config.toml
n_layer = 8
n_head = 4
norm = "layernorm"
norm_place = "pre"
norm_eps = 1e-05
positions = "rope"
rope_fraction = 1.0
init = "uniform"
init_std_down = 0.0
beta1 = 0.9
beta2 = 0.98
warmup_steps = 285
batch_tokens = 32768
train_tokens = 492100000
Each number is 128 + 32 x the weight over its row's rms, rounded and kept within 0 to 255. Layers, rows and columns count from 0. Numbers have three digits each. The size before them is the row's rms in percent of the matrix's.

# up: layer 4 MLP up, 1024x256, rms 0.0145, rows 577-676, columns 64-127
# down: layer 4 MLP down (transposed), 1024x256, rms 0.0165, rows 577-676, columns 64-127
up577 098:176102186165119109155130146127039128103157162153102117119088103141107170126116132204135145120097088127099088174101150164136107127054103168171101168119148119145121140116066159123094135109127099
down577 103:064102118146122100090142119085165145153148107159141119121075127072107091128158137144106125133123156088112137148127081145122160124080130141138117129167186161133151093154061156126181116119174137
up578 100:094141042142147081133153208129090106087114094202170111113123116162111124151112148124135108116078126112146074132102114135149133147140136117100106107137172125122098119057160111153110128138115109
down578 100:149140137131119107101152219095172139114128106078130113140132097163058131095096117137141060132175107100096115142105075127117181068117203129118132127125150168158107158156129163165160107141143226
up579 105:149104113112148138116123123105098110115104143134122065219103112109151134128157100149066221092109166129102109081118148160130134132073093196122131166133141134129130140064093180133131138113139131
down579 106:152096156134113086101228164117114092153147123106163125134106080112172094141134154125086139086101140156123165171171124117189178147087138088042088125128154152079094090102148114124096161166182124
up580 101:102086096095103097117090088129159092094059130077104086130181111207077071058143150105134185088143141079189114117141164182132106118125126109152127113108137123071116111101166162093142094143118101
down580 095:168094142141155091185137162092118145171149193150099112119152129163123099132104164069061059124163162140124138194130157150171182106108127174185151135139151136125168147114132075160123111172133148
up581 100:104165160119160158137136189167150128116150143157102151118106149141096125125174120143123082173110125127132101178172113116112115120169056200146110106074158135178186202138159102121065155130124139
down581 098:075147158053158152129115117146080159085080096113148093144101116144149127075130167195163116170086132099139158139112101104109153147164125095123118162113120139140170097105083115176194108087138115
up582 099:095138074098138199115148113110132142123078167118191168141119183146152163115159104149170080126124168134084116133114168072190125112193101110081143142151154124141104159130171097098139144098132138
down582 099:118180151123144102081162150108122107095114168101132187142160113129107174139098112102173137117111179155141070132136159140105163166166143102073144088098045098114102118093128092091185113111139098
up583 095:137125139152077158136144072113199099096015066153135096107087125108119121123147140110121156104115075184113149110110165114149115080110136134132179178133112110115107129160048149159136076123117102
down583 093:136109142142094123095124227079106122099184112108133132073094118132158141157167112092050137050120097120120206129156174133125172151104159088106145121130135126136226132108112096151076164135076136
up584 090:113129085112136121143104160138140109135165091103176079184108125093098117187179146087090130085128101053115087160185115090135150089092198150126109136163046156156162145158101114141088142157116090
down584 093:108120148126183146076091056170089069124114101124177081138120122126130074138143149179123126161102136130132170103091138145139108111050127123106093151121132076161150116164173112143108144096103127
up585 104:192151150127117182112134107141115126020167089137120172124174091184105086085108161112127077161099074093117150125153086045071119134100123100129153135114170126104064071078152123111154094086109126
down585 106:093119129105139151126165130129131154150109225140130092122160136123110101153102109138116156143140081114127130131137157109150093136101097074193096103135143154133128174118142084154129099135136159
up586 090:096134121096115139130162169142167090146098126094137161152109136110124091141111105154154124135140122163143126130100087093095161110138251137115147118069154138140136138083080101120077113179125111
down586 088:177136113092113149130075169097124184123107117117162161154087067131123134155103083168160084146136169130128140161152107162096119127122132175086124138115165115152054173176156158136167092131137124
up587 099:110158079132086166129116103072166170116089032140077153175135102128181146106156109121137155074166109129051106111111158143119109117141092143033089145161109111101108118136139141147179158136144118
down587 098:140141089178067116108149160136099069147117183119150162171118040128132134124138129091107147099083110149127123110170175088136147131126115112154163086102117103094117102151123124141127127109125076
up588 100:154085139098128085115111120121133105106131091104136116159120170120140121171111085126114128109158133133146096121178169221046129076143104089103160171180088143172103099169140087084114129076068132
down588 097:111074124147082135124167169120169143140162168100137103112098122126139119082131104148103141139128104132186094131157147186135157187092081072101110145174167116105129082164181161123105166137170147
up589 103:113109101149181189160126118063122149138157155091098155089156068144118125127131176137157104114138094129117107150095110127164133087138200179131127075075108122152165116108116105121135087219087082
down589 107:125143145124145168129055087129090098137082159134153074113121125171127146134110170154155159144133101165131163088130133076131094124164148127125097121099153155146187129161109091139121099131165091
up590 085:113177091105127102109136146130071153098087035096093115116141058129145091124182117099170168086148155099144144145167094149110142162200111133068099135108118159148129085145130086173133135150125112
down590 094:180119081125095112127075064109138083098142191101166135163073139171178136129117111122151149151114122100140122128104090098156107103112110147128148113125166072143174122146131110155095137117145183
up591 098:112080098145089068075118103140129096142101121110135123114098171094100131231109160122112117125121174137138131122150145102164118197192129087112149090123081138138122134154132087138156157117122121
down591 094:147046101139127116142222146170177119159143086162072178089128099098114157130163072034188106140150145130139146108163180179114121128108115094150126152156113181068152141196118116109098120094086100
up592 106:120126155095104116123115152097112167099125043137149146148180082149151144073077135068127186135146154138109140152128145185103170089158131131105113111165143134122090055061169145132122139125163155
down592 105:153175101192086143144120112135095126134096184050138077137166151163098107106139110119114120126122090138131060115117145114145154026124109115133117075096092104143087138150214141106128089175143205
up593 092:190081146130133180096160101134086127153112149172143163141129136099137172091077142094148186175192126065213100121125146119102124183150094125072107105126166124157131121191133133197108125155155111
down593 092:154194172096062088146119108143087161085122147156133155121109095125149180168127080086170043229131112139139090129119155134154132183162099097138119105148085181161124147137102130140095106155120140
up594 094:125107150139152165066106115115128140193064186146139060117162155173109087114121148089139120098179131186149108073124114125086129099187115093136098137144087135100149084160142109130145082105113146
down594 097:153144148167113134133139081109146160092193184142230140132130139187168096111114100101156162098124154084109144118156149149184145151174085112125105110116114096138098134079135113124146138123109100
up595 099:141106136124150120136112164096093153093107166065147107104137136164164138158113116085128087092081097099130079130141138140178133156126211142116097121103099120106121109118083098113077150160040128
down595 099:110083129188146134134219118082151104125084126083121093088124128125108119136100175155156196125170071079128140152103097113104170168172147186103093089127138155130095149096144113147111173152135118
up596 196:130158132159100149179141071141135115163140110135178160139120138155138154088097113065137109105159145154143115125205101148160131111186071179114102143178079120187127110108099071114123184108069140
down596 155:106118122138148056122092130095099167094106143180099107134154111166142090129132084140129163161145103141155178098143126163113170108119120113107076109116140151110112148184205130103148099120151158
up597 099:116082103108146119107094164128131077073125152140156070078151134094150085147094112148088132128152128173129137079221090139090151069091135146098104177134098134121147121063153093118109067120043088
down597 102:154116153158145137120144122111149133124156142087145088113085115147100097102124068175063121126112138111125158089157090145101142180125127103090052088133162109183132144117190170148141190145181076
up598 091:077158110098090129126136179139187132111105049028144163089113062167120120141148147110140127114097133132079110180143139180139130137175130114137161141104122123182102103136159111142148170164180143
down598 088:140129102151097088073060163109118134136161172135137105147139174140102142159060145102140112125144075170089060113160132139140083101118109135084152171144142099111128141181152177144126138125166185
up599 108:136139112118114171155139208113161110064144098090101105129156142103173136151106152096129105126116104169072106133155110135124170049066110099106158132158110121155138098063153111155163150168111106
down599 110:105161155166150123135085130128138121093133130074152059121115115117091113098154129189098139131142117126125131095144115085119107127106151100123107097172126103210161149131200204143135175105136142
up600 112:074135137160147121188120129126154117060146113049135172102155118145078132117106164091127073146116088140119154168102162140096142152048173127169105114054122122109116103054094154131194154130115201
down600 116:075089117117131098161163167144154154136140149173071111145120104119163129172143130165091159080143118100127144151146141108144071091104131131167130087109101170092096124162077152147083123119115115
up601 096:100161203110091060148125091130092132073143057126113147115170153092136160073172109154156135139098158113126093157140162172146116189100141151131109115133127132179096133169138174097148143116093096
down601 099:084092155177133119147155101108148164152101068148024154106118135136111166099142175116148149133130113140148095119114143151127136075081097111119105112176163098079090115090155116194108173139149201
up602 094:133124116121135092141108119150193212135140127149105184158167211162174090101094127087094131142136108106123137113153127119170134142141203133151144094105091108101165151172159208113040138096127129
down602 085:115124109120169119130172066180060157178111109116106143118098119162135112172146156131118143175136101156196092135125202131123121119131105079132139120111131157130168192100127106118064095137127145
up603 092:160127149131062126091114152128104174095098141124145071178137136120112151194143159135139154097138148134125138148148142166143146124115093051164106141135130132199073174170104196124137168077137148
down603 092:132096182218156130113104100127106076115176105133126136072063065046138124107126097121118066157097103118146116137188126161144144137130071113141132157128129169136185141166074116108098120098169123
up604 102:116046085074146118114156076124183153170156194123145125130058155205091120143146167113133145108106147110143139153095146157112074059107161113139125116139140118045145144136130138130143128169146145
down604 097:096120111107122170148158071119145116080130151176102102163124104136149097166137202144145135120151135082122124170105130073191189112157139135127183103156075170129073100150055176100117151132080106
up605 094:110077205135129046168136187193126088132126161094150085144165162140125147140161157157118024143120124109139130100174173165100119127091160182188076182084148142137137094083090145117089135131139080
down605 099:127156106096133061111149178129130199168127108134108125048163138138110083100123118149142093092152129096128157141125118159159140093099097182150130117169211103122104187092127140160120137131165181
up606 101:081133090146193161095123163114105131108109175114110107129078109132082093169093057169091141153097088177113131136066099071136127074150127117102182164151136097129186138082128088091100063176078164
down606 097:144090113091151145142150138112131150178127144099145142165157100134152091118130128147156146054102101184102139123115115084102120097166147162130071163080139164173082085115108143100174180147108102
up607 098:150148138163095174125112090137189143090115135174167100145114090099126121135049168158100135169147151104092166100153149135157156164151129120088135110144117121162119104055107111214205105113159159
down607 098:166124129142088074097137158149161095163184118112099122134122137110129112135170089064154143103120109167134138087148172119151141127103135081147147137096141173099145117158125138105061089152116117
up608 099:133155116127125168127081180147067138063137171103141160161141146110093128130079139072102116139073121151094156116086099156139099181167158086090124080191173132161125059088134073125136139195102188
down608 096:098131123154121127146163121161132086105098132070153136176181125087169093137101114154140110103124138130127122092076112088148070121131162133120092168076092152148048137141188123111128129183113061
up609 100:126117051096094104120176133118117169195167218161099140112100067156116165183184183165156149069139199141135095119112123075087065154159083202131148142108088127163141162131117131133148138145148096
down609 098:150095090142140179171128066120121052140183112151098159178118081102130089123141158134124115185123170086179129121183094156112077171090133128079147160120108168089143131071146080128105050124113112
up610 092:109085094129123166190142073102135130112140052064098111163185143189082181081116145104141087116122142142162183162097140034153123173109074114142122122148151102126119120104173199151169129128085130
down610 094:077104078083106081143153154132108185139103095163090113130148121089118158127121111074141070090188079143127165121170145096090153177154152177187136100118104172119109134097091121114144093084151171
up611 091:220082170093106128125164132154109119142151116139122138183126117123147138117167096135115173139079117087121101157130164139090079088081086133140110111095185105118113134088124172135124173058192108
down611 092:125131145092141083195180112157098079160101147162089090103154087090111108122169130145089117157084151117160117218153143092145161109092118084138174086178140149087153113163123084109096091159132148
up612 093:123148070101155171078189143139176195169096126123191174102098105143132114161149082094117107093151105102171075120134084104087139094173098131083097164148111126089141087150153128177178160162161101
down612 091:151152136098111103139160151127119122097151187125138141119144093201128150127098129149134140141146093125123152132151098130156132163156122141140103123076096125169145159159091114149095172153140153
up613 096:116153092090127155173181102146116125137131133118126144110082158113082114140184111169181129117105147116074131130067110127118090067163094104091095130110136120094175158118066127133155151109116137
down613 100:150077156137101136090148103104140058124123164175157178159162096136166087141156183103168178108070165074152121205143169069177168119136162105138157143112147102136143066126101101151116116142069083
up614 098:104161097113111174165143121061068175128129169154082150175133100151109139107092135197125175110078096216094123128064096111123137125146120093090126150128156134155137154128108145168175165169172141
down614 101:110159152188119123171088175134129076148153113119110118148123108085111117054150124077073145142101139105187127148164167098091098094085145126129162173114094149144148106141099120099123096183176078
up615 091:122173127142113168120112146090129158108079091109080107087153084148128099094140072158132134111097116185063111127138127189145114061181082092127165154137124129146112128075139131104209136115084159
down615 089:134112131156145096096133172093126130100185217108160213092128114156100127140140111125144119127058144152072186096123142115128150149121158126090115128099128106168116140107174099102142165131169086
up616 103:129112130141107192130129201078111127164138144115095066086091146180143145129102159119131156143131074218153117094113109135088166067137173099154139144164106130098126172166081183144125104099142134
down616 110:145134129145121163093084150135127135116114099128179117172119150169117151099147095136125071161130113161161128154117141169073135147141128178131154145097126157172118103067116101062125109104141126
up617 116:108154126118162128135135108184089100145096140068091159187117103105138151117047140158092141181156117133186186147183123138144083145158145155179141138084139122083134097131055118122121106135139152
down617 114:126145093082127095211096096161112135145095154161079113168100105115158150162142124193142206175153117167135152100166099117148084171066094143147089121127126140135074110079117127121083147155142068
up618 103:143079114084118108138159133121105121171091160129184067162129182136099103148110136097135191132140154097146147150077150163114116128174121079128102146125145113110130144125145172108091145135158154
down618 099:156120153083080089156091129183092061162091148163157165206134072022161091151136149120150117159127153156143076112159140129184111100129087099091136178117129126155060126121121125122096126188078133
up619 099:085094076123099134149114151147119155190097148147107244073153143128205173099096161114158121139116110152103136127133131062133150203129079182120114149112132128063122082152080116133146178109135146
down619 096:153170156150051050133166159157098092103116124111098155112138127144137163169146078096115107112195158075130097126179160130053117147154094114078129092120077213116148186149097138114094120111143125
up620 099:126109119122062115074106104157163129103114136174094118090148110130139135079058140140135146114119157128107139117145154137144158120147138159155149147124077123116097059068183089174117148126092159
down620 098:137100152137109101124144099133086111138159144089137084101112109171133094120138125138052180114181145114115151084149094112156098088156122109131094160149144125150117148103140151171082139131159174
up621 101:126131103109074182128109152070166143119109101107142127122123118115165087157063102107061159167060118148066157171107138204094103086194101060098113118103147135065087199116086110130150126119201155
down621 108:142183152136066155094125182134159119147045212124142107203155081082112137195142127131114124160154118136118115190139129137100119111118128101092131160101106195126124078140095087100127127177125060
up622 093:162113147129132133132140097084096134141158042114143073138099145066117127133095102144124203133094108181128107159142132158107105119071127159134084139094167080157086155107090149122105199104145127
down622 099:122158178107077106158097114074137110131108136153120137111103056088128162124186172141099074107091082137137104174134138127142137115147108121088149094159154145154114095160098149136082097120117174
up623 099:124115129141176086133131091162171131169147120117135174076141145000176105143193160144123066156176168144136099110160148108124108126115068184145138146112144121171109160134118137103140149124123102
down623 108:109135099067078110150126102112151145109112102152094142067086111139117150160155094069130026105071109153141156151159176175082091153104100100130129142177091125085144154159102133148089076096174180
up624 098:104119074121055053120160072101096122164168123057148103125141152085096167151173158145160059152179174142155101191130101154117114127104048160127127146103133139164180126147119115129084161145087159
down624 100:065086104143137105149150058094142165074149118125156093119102188104152111135110153109119145132150192078102087149115077122172101165098073125124107118129111107145120068181119150145128095115153132
up625 088:118139079096061094113113054144178139117140126055109170193115179103129150107135124143144165107144093082135129137133150037154140135160049109166150148100111139150120139168163144097149093164155119
down625 095:100127124153107111107105140099131188198159080101091139108128078119099145171149139140065088111164102131154179111151145172149107147092158192157158154138091193133146120136096088168145143103118129
up626 090:170124150129110232143118149107109100165136175124173182089159131073142111084108112164119096189127079180150118124121143088106185173054146157119163133151131108158123144114075150173098133153116098
down626 089:152191168120152156092064136115146135094053090131111100180156117125108167133128087129121115129138160122152114135146142149049111157143170122106096138114108158179137149092155135097144121118157111
up627 095:083141112148143130163106125143059159061126169140164176131124139090082079136108103153135083166127123120146168177161111105168102133147147138132172153117165141209157135141129038133074143173071104
down627 100:101128092094207123159107114109115118131076108137076144127107089099142136095152103154176142167079134157170159082116164112119053099092149128117103153118134152151128151145158097118112105150154055
up628 094:149127147085149178163133108102173161126129067136109147133106075118102140102128169087141135151128093073171140136105105245107141088160157108096114153144124128166152134180126178119058167134179079
down628 090:111178154125110153123100113126140092123056130148119119157131122153127104121112141135133128211111094208096096122070201132112161109125102165157165143124177142103137123148113140162072095169144117
up629 111:105184145093117105156128137115119066155122112053105121115194119095178081116182134127174125117090124181163158139158134215210115132163116090128108105093118133111077117156128107081167104143166102
down629 108:102209104176152197088012127109183186090113167137094118065119119102067177144180140145109072146131113125081156149128137186085116109090133153117128111145050118144201174128137119105127126105162175
up630 102:148135093123126153128088120098154092185144165072113122150178106133190195141114151141130068121127106171127130114088139125146161135157088107118114121124122108156108193153141157090075108165153099
down630 109:146145126159109157142115163113103157157112104111098091141142117100061152131142128120139037141133070152111130115152189141032123181155151188129156172139099164110129148097151100118119094089167138
up631 106:119096117074119115146102209092133172126157134129150131139170145105177156155146142135172110160124158165098073098099112124150125156140108067064111053138134108210137169112119144127079171182117123
down631 104:158148163213141165170086110145066067119109101092107123160130113080088116124136126116166081165100128085175080099139153126057065135176121130112128099137098097148119148160196117097107066150144096
up632 105:133149098149074126159143131130168111090102079052146131159138068157032111088172131074106155129100121114146188170157133158119102169111150062113115097125151109144086111067129160178201154133117181
down632 103:121078091187147086158128157160182141128121167163066122150184107081118114166170154076135152132096126130109120177101159120135121084119163174188118109129111183112134110162155113146111143161116112
up633 084:126171060157117081088137106085114121094075070124119122120103074117142079185150129116173095125158135090141135143111126103112149129131149064107131130135144103090072155166074137135124183124160071
down633 088:151104115105123129136094135089163078117150121171111145107104109143118133168161124094130164139104043097077126135164157109138083124116122117160172139164161118109148125180109077132111167134120111
up634 090:162169123106128104118156119162112105152105148138089160099117171141125167062175157114162087173080124059221090137166133105163118173167118153157153062087147136082117132148118121146106097160103098
down634 093:124148124088147147148124113147158167077103081118092148119095139173119187182152133136171129174126206098111135145085096149110142137146146125179119109168113136154147129076063093186140137101063196
up635 089:134143133081140137126149117086077156145088163118115081144141149157148143179164149133119164100087150173073147076075115133091088189154084092133105125135141141092134094138149103092137129142119177
down635 092:150122162149079117108195124126139049140149171100171149167154103101135083140101155106127144116125142090143109131170134091127123112187151117112120099105105135155044122026130104159144147152163067
up636 106:122113102130117184067146170174089118109113147072085111136067108077152110123169088165123117161113105128141052115148129096125121033135025169150168154177139125171122110110123121096099190073154156
down636 107:121139134104212091118124147104130106116129128120173110089117096147130168070145116200125122122068134175121168133138144161123143172111158136101148144123162169148132116120111116091126148100139060
up637 097:150083120139127110144131124158171062195121145095137110108155105162142135097128141122139168108155140141103140145135153184100153066105152150172077068124113125144155154088133192162123156127187170
down637 097:106139119140151044147121140147115163114146135175178093121144117160129129158164128133094093196158169124066150159120211133130159166105151145136177160146133131128124062140154165120087136118052142
up638 108:134076157136187154136107098089106171108146180156104128090134086111177172139120156090155110125157108158085148104045129160135143177170089055070135116175148125156136147150064138164157137142190127
down638 102:152117164171085148120180108089108091112147130136110150123123165190142102167110109111125127111128104115096105134140180087139126165135148149126211141072154143102128157134111097054088186152116065
up639 102:137191103129104179123157133110109146125117145113089137145095095097112122124169150155186125140101057097139121144082126102118102083184185116127162099101107130118104184156138081098132095122177125
down639 105:154112112154146157149075098117140107134075132133085096135144112139125144154171218171204158157144096197112140114064133135118111117137158133110124112142115174126114115119096070131198119103138116
up640 099:185122224120065193156120136146061164089171218135165096153151182118119125088044146136099112119117115092086159122122143192129165105065231138121115134118162146142112125052124128122133109103146109
down640 101:118114162185129086080123122115166136140109113125124065101158154099117074076108119126115168147171146127156126125119135131156192131128150141169095134119186152175155120068179171120194127195093142
up641 099:102090113072103144100139137116184123149133255113170151110128126084074119149159169120139114140138149135160144103113110111125113102170054116155127125123117150130142124165156099115198139151155087
down641 099:096152157085129150163088179165144122087172107172127156077166111126129104154169101123171097096119171128132157109153155169143058127118109085128129120096071126125102163141123131120155094134117097
up642 099:086197138150098163162183086110080164222086165139119078154143106089099118136153138184156054097161114195155122181118125137106115111116159076146145109077118123106142135117083124133189178098146133
down642 104:107143111108148124112053067135113123118132126168111138146123110098125142132188189118101161126121167104126155158172105117159109124082093150150172121098100123126141101114091132105147109117098072
up643 101:129066106167181124134115133172152061052109093140100144083116159172103090129130133178121191096171092055094157139169152073130126151104126106093114202144101121158130165196149131168101129142087079
down643 095:162062091131112113123188145144098145104142122222119171054101066161157125144150099091194140146148051157116186133094179107136145183124105163110112151214138129138184144150088137120157168099154140
up644 108:093140115067143129129144100176100161104146127182108139124143105146152135110122109128162139177116116084140199086148140039094126128147106154112129096150173129163115093083155144171112101135121134
down644 101:129102140127132114154140102137112067125156072102098111168104113070105125103097063141117110121183149095194125161169136139064136149138180117183127064109120178146128149074162112124126077117099125
up645 090:072122096149133086117109136118153156142150150090181114142101165123137190176196147110147030112165099119187117154140091101153104150146129133173133123117137136139145223140062161121119161134143152
down645 087:082133098120138109143134131098100107113137113138145144126127166140120139160081187121149077087105122085109143165081170181164110158126128136135224111083113098071136115154109088110115085088076112
up646 105:122180074084076190103162131086151132139095097057109145145080144063157138117154086134108136165116120121143040144138138100104141057188129174130155129142107118131122138146097134045111136089152115
down646 101:182103149093142148143153149122113129147082129100159113128110135168113186126137141156188146099054114204154108145117102176169145154114135057063125128091158132105096089123092080137133126100213125
up647 103:128189112133052123130145089099159140073136108093095063124128145080147130100127151116129114126152118128117124141178127130131125121118054122091056162144077139143126157129089133127165176100092128
down647 106:077089131175073103138137131128094119113176099123159102079127102152159141097206142108103156043121070132135136110131136135172137166137093108187117114139141132128168090136089153151129094131127096
up648 090:150122066122178170150124148116059145128111157138117149151166107129133118113159101159134096116159101107180125153146127135136136179103115069092049180125177145110126151133133140185141134160155074
down648 089:128170148097164146112184174131161149106101163138132091120176082169109172159107123120185109151103132148122118176120106160102109148112112108099119087141104151154105168150125084127148100150159155
up649 096:120114107147086186159138124124137167072137129076094111092167070129111142101127147136121094088120110106147123143154174136109178156087162043142104134124149134140150142130199113139155157111159077
down649 096:160097159123162084136137096170155117143145134159060074101123123159048103082126158116121201127140137156114136128164150156116076092130097091129125118150147122146199139138179082163145137148163133
up650 091:106139078135100142096112139127162131143148126125131195106118169119184185142161073145146078076147100172068137124128149162147157113125118126126117097157127112107145080131154108126134191120156153
down650 093:136154099157111094066091175139116118132151139115105156125110126164084157091122061154084085112110164130164134113174194187054065113107131149128167076106062126115125160191199111084122115119122128
up651 102:158111209122157101093106179107086063067138104105136133133146127099148125106091087108138149170103102094157115151149133197115181132071141128145112095116134137153108074063096125079032121119113130
down651 098:124128179125131122142134145116112157120106136127164086108141160126133085166104081192091152123090094122084097167069105157207162123119119116111080129163180118119157095133185146159130188180139158
up652 118:139125177147162064115105137141184115137155108190052236156127178102128166115082139130152133142087163139031147159140157136130148148192110150089126073129112128153113142123086075111118142150106165
down652 112:138111160126087142132102130159106175129101110131093149122151142147112154125142114139166140144118089111133136070116095154112136067122129106097100180139124155133097134191109090193119108096156199
up653 094:147077169125119106136059121145154099091167091163109132084147117180077108115081143057125118109147112050155145194160147156106167156124156112117117117123112127115140156103126138145085086121110111
down653 088:159079162175089136152141083131086149154143148132116079150153183195166125114110071136101130157155051073096106119099154045103161125125133141213126154159166186119210107144134136177054159176066142
up654 101:131086119170150137102132102131187125158085113118142099114152116137111101162118141102091117101205122115132091129129145096070176109079108200167132211156158114167123113109130153169096127124141068
down654 095:166126155094130060142119177117084170134167129122226128160085106154110130097083093066074084114088107107083151116184114148161135150108104099107151149104159162107102137131130197138129108125192097
up655 094:082100111094138119173126137125136163150141150136128102184171135151114092105222124103160074097091137094139187111125133150068140084138175170148122087144167149083153091110167162150154146172148143
down655 090:122182136084156173153099087141124127135118159091112132095167103146121080089075121158160088082132163130164149159139133086110121038097106155097135081096132097144086181123166073139107120137110159
up656 093:147115128125089138147094103170164120091104101174148124150206093088215152101098133148127180139176154135107183036134154169128164163063064108068152144137100129100103127088152104121124078059111142
down656 102:139144110177113101083180161112131149136171132060117107116124103100151136146148105142011081098163147136157144151177146175072145179069126120133129082138103158106141161142178163100094094169161118
up657 102:114140069160131122148130134122137086107148200093099173070087131070181085123164148179109110183111075119150122128196084058097143079164156160149132159111159139108137132140127079109187139150131088
down657 101:131153137074133111140081142136119125144072151118103118044128124194101159130113118163147150152119124177117200122131138143135054136113109105122086161141130157165103149120080108152137140090172100
up658 097:109185158088136180192090116132158101118050116112158129129164127167104108137114140077164146131151090160102160163136138147116116122133083087112122110151117112120100174154076189121113147129187169
down658 097:128145156175113087160128136158068079156112143164148135147172100126176083158145149122123110135149084127156109140128243080130172154169128138138121127072097133122137132131136090141100154148079062
up659 096:159096185107158156123118209102087103144137132118140117131153161123103120113139124113133073119149111116159050131099111107119137105169189156104084118133051120141151157166149083209090134067103066
down659 096:123116171145143168127145070165112109090113158168171082143115138135113110123140093121226193209092100132113134107106130104153113147173107124116053092157085072127149116090173092138128155128146190
up660 099:157120101132162109075105168129087124173128145156109143109101138136164121147210059099137142115127177109079131118113129137138163131143056176120146095167103130123129099127095167086140155137152185
down660 103:163123121133201124112146134145135077138132130103158155155133126085169137086138067189139153122063147110152105138142145143102121128075163101100169167076114134101067117155148099080123128137143103
up661 098:133170114166117168109130098049178101101078042107048104118080071146093154157132144129116173088045117109109144108114123106127129153152114138131181119143141122096158130100079157094133105155160130
down661 098:114127146156068137113119128140110112183144157092201148138132166176118124115118132082108154093134113110068161130102166122092129092123177139137109180100144136108138082098104103182096188159089113
up662 101:119089131164133162163109096123122117105155211083197109118195093117129124072146104175065044089184144137092139116137047137162127111131132105144141173179127112144160103071161078144207101076120148
down662 104:069084119109182082073127137105164192106180171123148116116197185130130062118127090129092169097141139138148156134182134133154114158116071134154067134100117082075128124133169111131174112136157095
up663 128:128148163118099193115112092063137105162114206151077139158089159132126150105022162169099202175118107193118123118169135158103147084122119193091188126127097107085142088127153123125065143106123148
down663 121:161156137110073119085136156176136117132115116136163114166137148150169136169164177124095187156126159173119125088122150091165187194196114117076059147153109135167099065095106157079134158118100074
up664 111:085094141102121152177116134136112106093167115116132147126136166161136107135093156067128169154085111137217131173152180139159101098179144144155150087082156129106123104118121130099138121106121113
down664 112:094141115103088112190140077138096097149100145067060088149164147136128165181119112153103085163163130182167115144131125081104087145147100124113139075146128113153072140107165123160097117121099126
up665 098:152101089126142160104129171158100109136113136112140148125132122200107106102130111160098103114136138072145072176095108124123146105137089122167125130111131112095148188132108174131094110124155154
down665 098:118088216085147118154141119111104131167114207193168112183137124157131108130111186142164158171134123101111133181120117101186172118100102116135168169112150160111164111125076080139112167131085126
up666 098:133109145072100141169136146081178123111134083066184132188164176095127131097113129052139137082124128105113101165137158143052151114149180080129164112140108133164070090122165107102173136107165129
down666 100:122103157147099155143080136157154118091161186098194079151126134041092108150110093144091126089132123110155104123180120166150104107078128062130116073111094084092193136176197141143109117127153237
up667 093:133104079092079138125125172164147077143087124052115127207147151127114156115140057093068134081064160085186092123166170104107168155110158128156100123121132135120144137080174116090133185100126120
down667 095:166143141105148075188182165121122177145114147075129091085143106120088117065094143152147126125159168092131084183141108186152144102126120097118151167160154126127130140128184152177134129098182168
up668 112:101095061100131146112105144087085091181108073048084163167122184186106152107113116134163132155168104142158070168164099147098164194190113058113148119127154125073160148187196110110158107170153146
down668 113:153167093093121083104104110133107203123137183133154124139124142186116185186128188118185112189112110120101093126113094149108126172141169155153127103130085156173057145210062099093168132082188180
up669 103:100128147126086157113095099117120113108081081108035086164131138172119142120070142127123129125104159147127157181125178140084155134085127105154152087128114139076118149163133138093111098086115124
down669 106:162133136129055151138141046098124101166177129119143096082164154122094157144142132159110129128121069131094112108169119123118132095129105161136143098126101123185131105109119119166154118117131136
up670 109:107139112086108098093140162128208097156066140154160119194111115072139113136111144130147115109157112200107117148122144119189058149192074101090124126091108107143110134094091101163230122146163138
down670 117:143163095184100120195104169107087139099165136122087148111163102098107108174220099140114107126120153112170140091161162119094073151107137131102141108167114112099104152150160116097123096152103121
up671 091:098104080143135183108082090127172117091133147109160113115104102166103107164123166137154154142147091134134176148186125018144126092197052077106142154133173121130109132134149148132139145156158139
down671 098:135131113124148079185121142122120107147117144152082137133124072085094127147151079102150078112142085153142223119157174086074128149141139187179166140104090148164134181167056082112098107064133078
up672 093:141090098117151105101118124131154099166119120106127075165137105042165107083160158105092162111102127080116141100135111190121100097164078153121118130132182134109114128087164128068107142116175178
down672 096:132170165109101129114096110128128168142119176065162098133170085145151101156123169122063094087107098156088122177124155132184139048082074122138149184112130137090062113168092117169092105173147148
up673 097:143120083188113071069145129096117123149127084145092095112138113083152130161105104131114183065140144111135097122170140137112114132059093112132153157143158087147103146148112143138119170115145124
down673 099:124113131184141099116087115069100133154159097122109130150097086127087143100129076155048054154151087044129159108154145177097125131119150141140141151169127176150185109094154162100118144093135131
up674 103:143167150108082124156088075131131122156138215125183112169176157084145155098169130146194046136125125124155157146106110089224099159172108113099119105128107141190108140161151116102150136111124115
down674 106:067144135123133144195092148119120134114121083138062151077164122046095155117162123110114081110158150148136139085127160120068111140139094152153161114141080093071190163169103081113099095114098116
up675 105:127153108143104112095087178107127124193067137199117124069194070138104086125134145126165162126185213187143146136167115157055136179136110091111131142088124114167113115138141130180141167129106122
down675 112:154123121142114136133111129121114108080207174132166136188157138165126107154139059072106084135079150068152082125164125165112115107098094144133147094087106103119128170134174114124134030110142155
up676 095:096103048145103177139133159057145144100121149131125103198134078141096157182165188119150065076101120129114151145059071085122113075196172080086092101138143118141175132104088147144187149162190130
down676 095:117145104140098123153104146141109060084117110150173097177150129091111123147139098148124082166113120117102190103135148052084040120109142189136139148116101146114100103199130075107151105167141098